From a checkpoint of a small transformer trained on Wikipedia.
Architecture: LayerNorm before each block, learned positions, tied embeddings.
Training: 1529M tokens, 5833 steps.
Each number is 128 + 32 x the weight over the matrix's rms, rounded and kept within 0 to 255. Layers, rows and columns count from 0. Numbers have three digits each.

# o: layer 3 attention output (transposed), 512x512, rms 0.0262, rows 279-383, columns 448-479
# v: layer 3 attention value, 512x512, rms 0.0206, rows 280-383, columns 448-479
# q: layer 3 attention query, 512x512, rms 0.0368, rows 320-395, columns 448-479
# k: layer 3 attention key, 512x512, rms 0.0318, rows 320-394, columns 448-479
o279:121104082125078098112136155159166177130100028093127129068140083115055195127101102145069098124118
v280:104089170106102117148173097137169091127093163105141172102125079176146112152158161126134122116144
o280:112138106166113097110145143194158195116192135110072091086064075115202129073089091138132111160178
v281:143140118159083091104023137108123094111146113130166175067106199112091126182094116125074130173145
o281:060135114111203119166118109151077110204138112109178079082113119166162084195110117147105144103126
v282:192099171115179107146093142101126160180146142142171120172144119050156129149147152174130115170181
o282:220163105076175177173099207142138147129089123131053030138106170093117049171194157067077041102152
v283:089165190122118102101183073161090111137104203090106152132111142116150124135137117114198128095121
o283:110074107135135197065123108068129171104092066161117151112132139010147200107114182098141136133105
v284:128175108160128128094155136162090069175174148098131146159152076138104117134066189154067074128157
o284:102215189189109100121139143112112144100125141181087147103237185141158132148111078171151118176114
v285:183164198150050194135172178162082102152114139065137103191168077177125138128070179131107066118158
o285:103189112078149103049048129226209136073130094193075101111151191074173114123175123053140096101089
v286:091083074090126148170089093137135058187145123175152121107153126105071137088208145166059112043163
o286:077149152157165133137091161154077080118185198147085140101136114144105103193111077150143091095180
v287:118140168130112092172082047121112128123160156090155145119170108155101131123182114152110147036116
o287:041110091210135127208194124027081075068126147107100172155088116159121047093124081149167159175180
v288:156126194163178186155138097119101119154127140099147141102134137092100166103129136166054086057129
o288:095171163143119181102127161148123072161199145116128177112070109181088174183172124122178073185141
v289:122156197140191123104125057150156131099117132088165151175135048103154120124127217162148140090132
o289:120129176149175164132094126000110144034156139091117182111124069087092085043193144124146090145093
v290:151173175080131142155155107180100119134117094105122129137067132049083115092174219134112126147216
o290:121165091145111152105189085027225186058166136111137132154117179140099096094141132078214079170184
v291:157073105114207121125220096173158202113099172088112121196081128153142154127167078081076145136082
o291:136088075107008093170129143041115194171111111094130143069132133135206148117148144105114105159175
v292:112176093140155109112072178101099104162099093138158142090126072178066084119165122142098194065102
o292:165112155100129147209117102170072107171168096154214161148184136082091140122145178058103109111083
v293:141175130161103125171254126203165067135159097120067165156099077055082082131138098089127089147111
o293:139173087188194158125130166096148137145101182099255183167168169104108185128158179092087120125126
v294:128146145097103082137133149122181071127171186129090119125169089070166139168094136164122127057075
o294:106060016076110114166056182163047181143091170090096116197150118131155172086095147098096117147178
v295:158129089165053110135166129143075140106127119161199137143113139126092122138078056111142115177124
o295:131055122139139069117124136080094112179150085125152052144154109126163090128107155142086165161121
v296:107090135159066139157109102050100182164163086170131161106123138137123143133060129134070095151115
o296:123194195085163031166042120161130051069183210182156086112124134114131179125110075139132109092097
v297:182167122137223108158143138166144170185127064189144157109155154103123129116136121101133101070130
o297:149160144111158124096099092120081113171074133109118078172118106156127135107077078050132127142118
v298:112104148105067144088123147149077158147097148143103142146097078183084136083140176108119122133128
o298:052124172096154221083146166060197135104125092122179148141108105081092151133178142175153172109191
v299:142086090205154131153092185113132127211106159141153131031115133117126108110090085131188118049068
o299:145202113108136159103090154100137160123101143111143112159057115165156138050193122135152118103078
v300:142031082095150114100111108068070115172145163173025151085117146126128104091127106079166099145142
o300:092119101074113188112068127075123077172093105104180093138094078071122104150062112116143153174225
v301:112105107167206093161149092160122143108156174069131135125076175090120137105204095147170072132128
o301:104109088177082130136180185158161058123165188145079113073127107122089127143166141103141193081165
v302:217126158010147096126156098084165123133074099171153127178135104125048136107005064072128105073139
o302:176109145069059174201130103083068072121036142144114073119172199080116159153155052121133119038124
v303:170117158126155155144197108102092149141118064175167191144105159160082132040138125085139128152125
o303:116110082067202153129096141131167094144191118126163082155064148077095231186111133200156123159168
v304:098091104138108130096149136126107096130158114120094170185114217154110152162184152108007165185123
o304:097130160155213158085143062200156079160081039137138083139211168123152116073110147168120080123055
v305:113157213129098147173145140104102180081134112157175124153117126156169155108247047144158174073102
o305:154111089138072100131124130093177061080091214165113185147088146066151120187148042145141108184088
v306:123168112110140136069087185111105236121139138120148105115121175128082091146105169144131074109154
o306:101110153103109074091183113126132165092100117130097054156076077053116160149164151148142151078094
v307:124114121134097186086183130057155116143114136164065106148085116140127152125105158131094112157152
o307:155131059083183129195123115188175132153083144129127120085092109083171167192128108124124113113135
v308:166194121128147106140154159158181141189110116123114120142128146129114127085130122075127142164144
o308:127176106091091121069050213089056122164139110077125129197135135091060085212102088115158132118184
v309:137113082150132148162157078175148151131132131128190089177160117198119139062230166183149069145101
o309:139096076084133096160084105135166097034098163189070116173128137200138098141143075113153086129160
v310:112136186137185193167129114128089100163112128190118101170146225125152142130196024255133113042157
o310:116094116109129104106092067157177109167101153082118121128137098095151152133128146088122109113118
v311:172083123113130111064152178110141056121137166161156169098130104100145141110111117121085177176070
o311:133173082120110091167061139117103169080093180167103122174131183116098143077108101106158106100179
v312:171151159118112119149206150126106095098104153117186120156116171119131146136161107113167158100137
o312:103107161178134170101102095132117118172068124112191091147087171135124169209044107134137087108096
v313:130118068109060086117124142126135205148138149144144102123086113073144131178084063103113093092094
o313:200121105131131036112157117148079029067155160132089123090198139218232141133121200153115078139195
v314:114094155059123056149108123096109139112109136108154116164153086089145101040108047203033213108140
o314:161022121169114131179088210212154125031176168098119172147100189110172017097087111130096182081026
v315:205137102062131171107188126144219125145170112191152215181107160142074110187148047198114168071135
o315:103163026106086147089163131125209110119167045068000094052120119170158092115137117160040039147111
v316:127166106112155104180140166173110082092170167199104120112120124060203105166072147078162080148103
o316:102098115034094131131096136133139110084103170118213115202134139131117179174150069132168112107183
v317:110051106169166140075183203167080134174122105105152137138043147165138147111145148143114137111093
o317:180166130133136188149073133078101133121227128196144138079190131082166145151128134051162118092101
v318:213145196156151204112171099147091187108129013112121122188130126135179149117136133111093109133122
o318:104138140149115191161172148109137081119149123137132075114128147094154133030136096138065140148064
v319:159118112077120094155064107112121169144096125131181115162159129104081112216172105175100125116150
o319:170173052153069122144179136112180122097123141140088179107009170088151128077131146134112088124157
q320:129184087125140106124138146140125107130152103171133184155168151173123161118149134214051115113146
k320:122116110079145100101095135153139060108165125171104117122085110137113124097101151123128128144084
q321:143072146107107117104132096157087141106152089088135099156132108150168112160130168105135137155116
k321:135150160113176091104151128147156152105149120163097135163112209142148107128110110113148138102142
q322:159141115167115102127109151117081118079131143168129117103119138139091076099110101108054109163143
k322:146169117168161089121121107150159110107198153125071097103179169105123145113130114151146132168132
q323:138125128129101154102129121114106091110111134089090155071113121174152158141080101084098139129090
k323:119169149104131127077104094100148148145139107098161076151180117176102111174083135112093122116128
q324:149092162123115109096063119203136096101094111166086157094155140116153125128168168119182157179130
k324:139130107106147149106092144165094160127125093164163083120163144096193128109136160148110160125146
q325:125160130156132144182118104106143118116161156122177146169133122158100100158161130105135106156154
k325:156137106142118129151135221074182191126227152138125145142154146125146151146127114096140079051179
q326:088189164138105148182135118124118124167117166108117108128128077141055132114106119101092119143112
k326:151153142116124109167163130106165111130194162136125093117108082132105097095125149110149079075151
q327:086140134126118148147183088117150144139083124143115126104128103089144130129093136159113102107126
k327:126123089141101137194143069155167151097144169110122122102108110143129110110086163126096101132076
q328:116115122138116161110137166121119140129134133127154120096173104140152138091044218136083099151151
k328:114097090109165141140142108186112141085143153120123099144106143115178114098124143128162129154148
q329:147121185144147164130118140158153097120110112113152134093100127109147086112169214137115143163099
k329:115100157059135080126158134151129145122083087118063121113144109107145128112102095090141125104120
q330:143150123128132096082150070125115139116077111104090103099127125141123132146122175131121164119072
k330:162120139108145158108130110130134127085149130091133061094095153132157149110142150078109122155080
q331:119137105142071084180110141099194108140136148107148126081102185097163167097142147145129105139116
k331:145143099147145187131120116120117154110174128123110156144101113186159134150160131122175119150137
q332:124137137118104164112143176149106118169121131152127175123159142128066102157137104101185143134119
k332:128103134124134130097098113193078155084198105149087127131156127160095118174167114172145181152101
q333:125153183135140088095082150127128126130136156146081139114120134118074162117101134142146127143147
k333:072124104131125122150125158097137084107139099122147114169098082178107124167110150077120114141142
q334:146089161171111125096142139105099120130131143121113125181129126120127108118139110119081102126130
k334:152157117133121139131141108124140095175062139091143124139155081142099111141150164110139127168118
q335:159073165159093156108144130099097086145113126115163143116099153128140153081101145128097137134098
k335:086120138116098134147129147088133101119119152179191091108154114168104149147122134111135099135149
q336:110127117094136137166133116123163138115135171138135144165134064185136148127150121134140098159117
k336:172204124124137111074151164173093141073203094109054142114139167159122129103147134178143129138163
q337:162147120175090156077152170171162131114132152139076118142083099103108176155109122129107119101111
k337:070120134167145095118082071134131107144076154079119097114166105094106156152073139095062135144037
q338:137145117173120102097091055165134126143126142181101134116181142146162129119159025170103142141141
k338:075113138127114109174161086107154140128104137156153095124118103184154178159133187136129173158178
q339:148126144173141076155046112101128101116160141136048108171139147070148159171100120112127130098144
k339:077122119103123115124101123116148077135103125115165094156198122152096144161118152123137138111092
q340:153147109135114083121131108189128098107149115071128150200188090086128132130123106091146114119179
k340:136157097093127092183124096102096117206047159049166116111162054121129094144125114090099179140148
q341:118117129101146054172161162132096109133126132115163137226162086142109179161124096142133140126132
k341:165116142134122168123122113092102127135121148165151173198101118130107125144172157128101159112150
q342:147101117097134096180117162146161066128099125163142122079102190108113139090111141146161156114110
k342:162191097126136100143107126134053088085164102187100119160222155118169080062152136135183102164160
q343:131107119108129167119074140109138131091096095129188130084139140199158085155078108130103132164134
k343:189180134092113100139134099143136148098154108108105174154146116101126102076129072113128135157142
q344:182097123163119185125161158122136136160121079170138146101128125115024127095135192134079132221150
k344:111139144108144141085200083115136114129153134064105164102129084133083132076127129094110129134109
q345:165141139100098120110153161121124117138127148194088094104100150142117133110128143120109116123113
k345:133141151105086071132157112125178107097133086133065077150117090128089136083110158139179110111089
q346:108154087122067082124138147089137179160117148137089173145168085172128117150167059190158124119115
k346:133155123083156137091122080152148168116180109115123141152173084127140098143113089182124112198137
q347:139166165086119169126062132121155101134131103087093132073103181097126160118132138103096107126133
k347:185090163076075119143139174101148057144076101118165120129112087109114168120128156091085108089086
q348:185163099137167192167084107095123121107134140126139148095139163085086155147106120049110110094094
k348:121145127124130116125120191148115151057142149149118080119177155118144103126169057097117107151119
q349:112141151118138179207123144163168178165099123166125137096129128162113083084140130088128116174108
k349:112141092142123089165120130106136135159090085134126133118102193136085108071106137143153136128161
q350:035130135121110111062170130179124103108112087000214123120161088155124093125096154084096120177159
k350:046137132098138122141103142134099164183045192046164105112157121149188119107118138087132111106133
q351:134151133184143138145122144114151130146128123129151117137148142106171085155130142141185153186172
k351:069150135164135138140116096079127132152061166127170110168134132121133165145123117146117127146132
q352:122109115167102146183108171066086124153134147115145153162079134158135132142120087164105109145128
k352:114095114097120125114130127133183145101200109175124127162089148156130095167090120149138137128151
q353:104160120161180155143103106104074121128147164117114127152184176164137164161142129113129109131183
k353:110103098124142166112129141134105138120108147164178080161138117159165154211154149115180178153119
q354:146050171101125119103085157138067185126117132172103139136051131130076121111094127119104124101118
k354:163119141135131086138166067137152116102137109192058159102116142093063168130099176162148132127084
q355:111166092058130134166165109132202089109120100103134101085123083141115097083149161100107131156118
k355:180204103091112131136188161114138153092142091117119140114143132154105090083152086106087095127127
q356:143186128126159120140128087114176132132159155116085094133182160118059147109141135136100113109109
k356:117159095122109139132130131094098136117148122000104135122135133139142112091178105131139158169107
q357:094172122110076137127099094090110141103115114033144113153146147118109135146153122150100127146148
k357:188121114160194158127159110110118131124132130073176171109150087125119126129142087111135139128135
q358:099094189111139128180186033157149142107171140127146098194141120163128118143096151107133142087168
k358:081123123121114155151158135122177140121162101103164091147172111169111139146158132164085110041100
q359:207161104172096154129139174071155109161120133098086133117109073109117076177130130130141101126124
k359:096122164139167094150145129122094140114123146068101166114081099093096147099130105163139129116122
q360:131073137097179097125116114138097137151114101182080172142111162077110145115122154155111087149138
k360:178089118089154154093125154151101092131192119140134123139111142164127128128129127120151158096093
q361:108118151032120098154130097116108128156127063118171111100092095148124077134057124095165134126117
k361:094146141120145119136156131146121113185109118069136132147117122113095118044103138153158079169169
q362:122090195120094136115154129147084135120128092104112113141064126114113124116130107089140105094112
k362:141149135115150115100143147173144103066183084120135110147161142125145083113132140126114130131200
q363:102115105115144143121158127131141127158159120141161131125170135113106154106142147130109154119148
k363:090137162101169135128156098159059118131150111169126128128165067122211108089108163128087106162078
q364:128092086091161097087135115091108087121141079135116098108135122141117128102135134191152144157128
k364:054122051132162122133153126135126150108066151115117105142198107163160162131136175169094117119131
q365:144118148180124113129127129134081083127132112140165092104169119176127132108117129159148085170119
k365:070107153112165136135130132154140121136079148073113170099096104099108128095082121158140125147141
q366:103081157123083104161085103094146130122132149142191118130139091118122082122148136106130121113149
k366:116144108175113143165106169094166126187101159139140123155164145126062161110137160106158100079105
q367:104111135125138201160082121111138147091141109104145084165102106122028133151156116099145121093095
k367:199081095176088118109136200116083126091165068056113129153140166105110157132205097114121097140148
q368:136104097165149147097121162121182150078102097130104160159190112155171134049121142156159092152140
k368:120180141116131163093154147124110159154113152152087196059137108165150108077131120118144113103161
q369:143159112101107210112162137177193120097086135108162097113086102126149103065167173080148123123108
k369:151137143110121151135135118127059158153027154125152193088096148163146144115141100124167115131128
q370:113103139160138123105116215111132126138127127122159131118135156168115157121132180078098133121158
k370:162126149154143147142161130135121117100200132098135145135087094119100150129158121049125151131147
q371:120101092154099130112161142134175156152143140132180108117123120089141089153152145186116158158144
k371:099071126155103116131132127165141119107132110203110142156160055127146127110069140133127157115163
q372:074124134081084158135204126151090129129127127106126095092055129138046037074140153114153158100108
k372:123173125145115083163153146098153121142106147158135167155127104150124121095124137139108059146105
q373:106121166155129120082144168127068138146119173124116125135122100096101093148109128139126147109173
k373:115098140135105142096077148194091123110215179153102120202184040103126186205125164085155124162129
q374:103095130163127140094163149119092126140136161128145100187130155117152127120145138085152134114120
k374:139136148158104130174103159090139104171027126114199147143051101138113119177157144117132147126121
q375:166130158074109105167102180149114146152145105169023134099124190150046116111136139150118085080123
k375:119137078119180117106100095117077091132194117145127103142147130148104093105112144169143111167115
q376:151131125108137106145149146142146149157144116141088111151172101123107084092112155163127119185129
k376:091125122144180130106159146136101108068168145186090114107139174122157124101126124160157144140058
q377:101143076182173166115125096115172104162114093100102152108155143160139151115108160143085161114154
k377:164107076157115158124090114098145106090125165093129176117070128112158143116117104064122156138153
q378:126174137102109094143184122115096109137122096168056160121115072124144095101101150164120128107120
k378:178136147096161102142146100099126143108171166129074100172165182121129168119127125117099121106084
q379:084093157150153147141137131159108089133097134129110149103143101141171135147105153173129113144132
k379:122128151100152168126116129125071168179091150141114112107086149133158171184202076113153167121087
q380:084154140145087125121148171139148128125162140073208140173104136125130115168085123120133122126119
k380:034163159145153166144126148147151139137101123125152058123115161171116132169083131150121092139137
q381:099122160110116158196096121119096150124123116162119146129131132140094133146137103089132074171103
k381:141141119153111102175117167119164105180111085164133157156055189097105124098172126131185123078168
q382:159199121082104113165152125144149140089145081064151145088092099153120125040127160079123071136147
k382:157123127058132143161096137157115164063186129134128127139086124146117136092098087092142112162138
q383:133114130136125116083140089097075165117145148145068111134129161118157152155139095117137156115133
k383:108166144131122083085126135109160143136053121171124116137131101073147102122086135150095111113112
v320:122145112153144120141166086127191128098131062143134114071188128083135108097075146149170110179042
o320:155140146089131125140142132129144136160088184115080183156067168198162111110175125133128160088117
v321:097154137088154136107114097206145179135107093137112149154094133133170079154159115117233114140073
o321:112080115164129110113128111115151059082144104068193159087194129104160184176140169092080123117144
v322:107149125136145182089172090108141083089168056146121070086161105071152082111081163125108191123142
o322:153182112101081089146089106119092117140210178128096147160089111120099156137156124092146132124101
v323:166134156107115108172102207120116176120121050107119131163111102088105160168145167114133097130149
o323:105178064102125179117103091143159117055092147125153143157128119089170081102151154159169135110145
v324:136145109157110118153083115094112096156118085146183106136114149137189169195142165107136114099128
o324:119156125043128122146196111100121127113161171062084126136122062147080139104129142157124180148139
v325:112123134175152102160062116112177145095139176163118136159117152114131157138070119119176114186055
o325:156129170086122185112176112127163151115131029135176102122142124143170122127161173096133131134124
v326:143164105159075118072134159121132162162108158082096136146137104077115127143156089102155098090172
o326:111098129131134141122144120110121110190134126085152107149148075142131188121151099152094091146139
v327:130134117146093148103114101137157158125181150161109128086118144159158130112047086119158125143093
o327:201108072123189114172109071120089128151086097168123114117104137123162139133119141196114146079148
v328:097170146062160123095102077091135107101150121181170088101121157078128126193151170093086092137119
o328:139154113157108165148091140061100058177111170124060140147119127113070102113120113128139067134121
v329:113144125084178123142112104126115060131120144106123122090099192064060111129136120103112109113151
o329:186087149222083079099176129107146178116186128085181083130163141229087118090080150114116066124094
v330:146146149188133137185165159115112134143092130201076136084176036111059127146105106104108131154143
o330:141128074134132115114137169150118174092169197084099069098147180152190161096143172129162106098138
v331:136184143177093180153185161163118188145135184129115135096156178149075159126081077185173132138094
o331:126161178113126083143101124109154110074134093072141060158130105167178159086135139103097085094113
v332:119180128142147107104144156115144109161127142100167143162192123142095116138121073163119147171110
o332:102105095133122102091083146199083080165113055134133091107110116156157081112101104070208136108116
v333:127110118129154122113109174123109160091140162110093105181143181150096132168184182186123158196141
o333:165103156181129173112130129119156139150076099122170112068102116100127035134133142123142118114163
v334:136150134156065152126090095123133121132137163104127108118191118150156123104213134134218123108095
o334:128136153181101123160138140159131195165098129161138105154051091158181125227071128105095127111137
v335:114199149174142143172113123142099131099167170164131109116096099148126116114100137154137141107151
o335:139087158129133125138096073109178121034112117107142155128120171080135179164140217132108116146126
v336:112071131060134155146115092121125062118131123120139148081163114149132142202105211134143105157116
o336:129158171090148162104074123111141172082182035123143145145108101129144155093116100096158133116113
v337:115155114110159110123112179143136180094131134124125115103112145094132100073133109153141121103124
o337:126226067137148171110123110128147117174094134188136172146161156170118121213098152140167141125142
v338:131175120045154106097197108105094240128145166133170117148101051159130128139107133160184159035109
o338:156110072142092155142087112109125084145134104173077098068193177044108109164197086128103141197112
v339:119109096131137146125135160085147125136154132125158144103081181140192178060097159120109101124155
o339:052136092142106118138128116158142161186153138146102164134148136195086095170098146100164120149074
v340:131168186105112155112144047112119175131143110157115145161145102121102147130095087157182108125139
o340:169073186174139081158167133217128130119117120120134088114091124085130078111165177179124133181131
v341:107111072137110152164167143132165150119133166104151133173145102117157110193115135119086148106095
o341:124088133138107112080125154161057079129155083133126177042170127141153130094154135176094139142103
v342:150064088123116089109100137146113159103138125079096157161107065118181109139097107159118132102123
o342:075184132104175186175118159096108046120093074146138086124115107149107100077149108120237108066125
v343:107120144130086140114120109092122098122123131118197160166112186101149127124191102193155138074150
o343:204091097118089183120162137098077112013113135155129116086154142184139132147158142151107105093143
v344:125112073086128092103144133143122118116131136115163133111106100176204108125088159150175135088088
o344:149125164132086142101193099108084163178150137161115170108126117151070123108161113136111150194114
v345:122109095160159169110138094125125079124094174118145148127140138138103121171173091129166105078123
o345:145150124091176155153092154139093131161130111140142127057144122126127170151107162126133166145100
v346:153066134143141103122140127111150190121117147136182131151084169196132112165088058159168139093098
o346:135129107187129128164176126137161111121109067106141091086205089096155167135177115139066175191097
v347:120095153127136116159165152146123053126125146141138119198161080143115145094136088119120165105131
o347:169127156151072125140110086071089127171167147111130160114122113182151150173146149116112123189165
v348:112111094228115148159158098159111108118124131110123085114064179086157130158105150165055132107120
o348:188112150135156116130117141112098209136152119086125120102130096089115186071167102098187160143120
v349:145117143155071139100107183113131207089124074148140162076146141151109115177111077156104101099201
o349:140101113114160121119149113132103073034174144120098055174164083132109161106115095126054104103122
v350:146104069195145147133060131131115132138118148128119072107080153173141121140090090115133129135142
o350:057074112120126121078151118155145156133119129099098104078085075103125146118121149132131120127104
v351:140092095110126115099119136179160124120112132146153157140124086172125086107117106115071126158133
o351:075060126135150137088116157151157111187101129124148135126115154141128168120158167094118137118136
v352:139177094133098132132186127168128143128143079148087127205110095098166154145139114142152121153123
o352:129108156141124178160142106098107157091141164135152150091217111088130154086170133178090097145130
v353:143202138148111139141105098119143211079143158078180084081090127140053087167112132148175123159089
o353:108081155096138156131194081132142164146143125143135109132076095107202123103084126142045152096144
v354:164126118125127146118174114127147101129134124121066133186099138110100125135051132159149143144135
o354:090155128122164109197124118169074142163123089127155098133158089202095101161150108130113136085091
v355:152118146157101128156149157184133167120135093194125125089116219102132129136139135082122154130105
o355:101104154143157095158153077132131122126152141107142119116179109187109191091106066150089104121121
v356:108137094178100148140131135108148196125117124133107165052081228174096107191088117123152129083145
o356:205150099093150091134155104100194146055103107079087110135151131145156184121143105122094134152069
v357:142061146117134085122159111165092134112161084138153175055120112144114122140081103139089076111083
o357:150166138097079110119143136102150097115124147131112116151133162108152172140124146085094139090151
v358:142151213099048135093111111131154123137123149122150121160111143123180078126089072076131137105116
o358:059160092051111085110157141090106088125146109116131082066089166168205150147079172129124125147151
v359:183115126108156124091143124162073114140106120099174214153120160142140136132153107110156107115171
o359:101091132143102081111133120058113192139116145130116118121178185080102169147144114104121113119094
v360:110053089191104144165093150084144138166129129115091070111113186087104156067116124109128134137148
o360:181195147148153158158172131114209134079088111143116119142119114173142092128168153109123140070144
v361:088185058173087155152068169150106146151143078122138090158131119144174108132199089078081164084123
o361:082141127145183092167122076094111113071124132090046104108178068113104110080084113138171156114108
v362:154149053106102083141089121142061111127141145172108105162155158154137123126163074040097114117076
o362:086174126130140169119193106080145104122109138116174175133104182175199178088076097176132157104143
v363:118150144131132146139118147184169093097140094142121111093202025131065131130119129125123113142091
o363:131142119135075149151147144112088131134139128125105201215109183083173129084146157154114126148128
v364:106166109074124114119073099125144158140133130082136077113120201126115115132172078094089114130067
o364:094166122076112159219176100145135088151140127141128114113148067166137113182005100145133157136107
v365:117131145142124125163171144108143132176140086101164125140104124119170124104152084147083140142082
o365:114158103138171106137091156139128109192109177156117135084152162162124137156134151159193088099091
v366:094181144114124189122164099125145108174122098153056130107108197126127144132165095122220206084101
o366:110120123126130124111122165168174110146124100090167139132091059122130121182088147103118138170108
v367:177174103052116175150135085174105148163149095150161105085086155130126137143079096127091110129162
o367:103099111189080089111175088113165106117070126146068121099145146142131150181150107155094144125121
v368:161116104135149124154179104083189096099121099140168153126069122168124103135060134073049126194107
o368:136095164123157129110092167167138133155149142128083068117139067126091130100190136141144172114135
v369:150194128111153150077119156181071193170118118064112160175126149120136125169137097148130113122169
o369:120098150168114149155160123144107082149139118100187113133113112148109087135164136112134088131073
v370:130139175079064112091162215128177147124148108103077157154148149085125102153090108174094120152137
o370:111187129137145140101112095142088098098113153142121113087134097189091123156132104116141157095183
v371:107210139087142112110171127101154173115140122117141081181147153112156151180168120201111127035082
o371:154082119114130139200063084117102092129092120113126149113123103167095141091137099162155123116181
v372:135119164174213097223106082079120136141131142114104143099112213114084119108204117124130134135076
o372:118168135117125094106149126089142119096163100140094083138190150164123119055083090164166182148200
v373:150106171090134109136124138074103165168117116170131106091140131214121090076140089116138136184155
o373:174137131138164156136129186164153126135136152110117132156072143126169115164138137075135107093116
v374:139156155177177096069153093104110097136129126138086123147117170063116143153114072158170138089149
o374:123104144051147071149140140139172151116101124122126163109082087108097110152152123122087139185172
v375:155150160143144135184168189149104087165151191157124141146185126150078159133132129125147189149099
o375:148075120149136110170126126077182192163067149124084114181096170146148151109141102132113132069156
v376:179094134075162071129076129146116150112112074141078149137091125165107129191146120096112136085084
o376:111136133151119195104162144066115093136176130179140131108107141119165101067132117126126119161195
v377:081155067115153109136190109078166070110134059151067081181128107125137132111160064132146209126141
o377:165136147101077068094120157172137090150149143147168160078155139150098100145075181085104073150156
v378:143134091110183131139093140160093085119108060169137110086211076147142147078119077135082156142131
o378:149166122130057167102111145199120098157158096184147090179076178165161138130162197147105062139121
v379:110096121206097113103090083140135190136121094138164085154075135204157143123121162124150150086169
o379:171108092093142115105134140133151119097129088112075157111116210069139136090131124128159138142120
v380:125133107138132127141119175161131139092110109158057141124070131140126104156147120103140106133137
o380:120129143108141182125133165113117103143142103108166044115194095125115181140108148117144109101136
v381:066229101135115145137113099126094111153129145132135152108136163151081118066068113176079178126179
o381:184117153113151006107097115142135140090152120116139143104110108101049133155156116068196105127121
v382:109117134113112147150105172176106108124132076120156142105123125157151130078157065136085179179173
o382:128136099080130163100143130133118078120139130156128082121128133144132148111094126176118131105130
v383:157198105173162148158118074135106144138134081122108144131168084153098147123140140159198077117176
o383:077077126230140120117132156130153120134075175206071129103179162104096183144132124119111079115103
q384:105128121187113099114132127131154109146117101137152118123123128153188114158104134130150104156149
k384:133134154176106122113125131119178144111135097133133135136131109122161113136163154113132110119130
q385:148149141154124116131143125132142139143139127094113103100128151126115151134170163167125105161134
k385:133108143128133126121129186127140133118116141095106144093140109110121167114107147118110132136123
q386:129098141143112113140134109172133107129127164150125127104166080163175126149111153169078166162134
k386:120140153127093143151145131148104141146140188121136098128166142135143106128119138133130120145144
q387:125103117143123087140116126105124148114118136118117127154146144145151148167132134126117134136121
k387:104141147128101128088147159142153119139151176128131074164157122144167163156148137178094142128165
q388:110115165139110138101108121154098161166114122136128137110117147106145135159106139132118111136147
k388:102125157128099146118106117158148147133133135146164137123122152165175126182133134124111103118147
q389:141129113115109148122144133116146134137106148092150141115145138087112144132128102128146141112111
k389:123123150138136141147130128137127116141104121112143147146189134131165116129145134136104137129140
q390:121138115138151123150131115129163144098132130120165110126141128153122132093118092108108100136154
k390:145151116115133134173161132130125173080120112116139100113116111112137145106115149095129120119078
q391:134123157133120135112139127159110130122131113162121115121152114148133152109137129130122102117136
k391:120135128109120149115134162126128117129129113163110120146112081084132131112112156126114136099090
q392:098139113161142150077122115130119131143127120105142115141117116174101146147116153130111110102122
k392:121100136163142132109146153139177124153128126118167099141117088141099127116161185173090120118153
q393:176105188127122116099135163129105161097114138100116108129128165149148118099126116112108150123109
k393:138141145130124104106124130133121151111110120150143113116116186125149100126115147114147145091098
q394:136158127140123139126128105105112132123121127098088114123144131122082130109134131118130120131088
k394:170131115141152115104118134130160119102118140103109150137153137119133151143116123136136095112120
q395:099141168121088119133133110156134125112111158178119137112136140108131123137128116113142090128131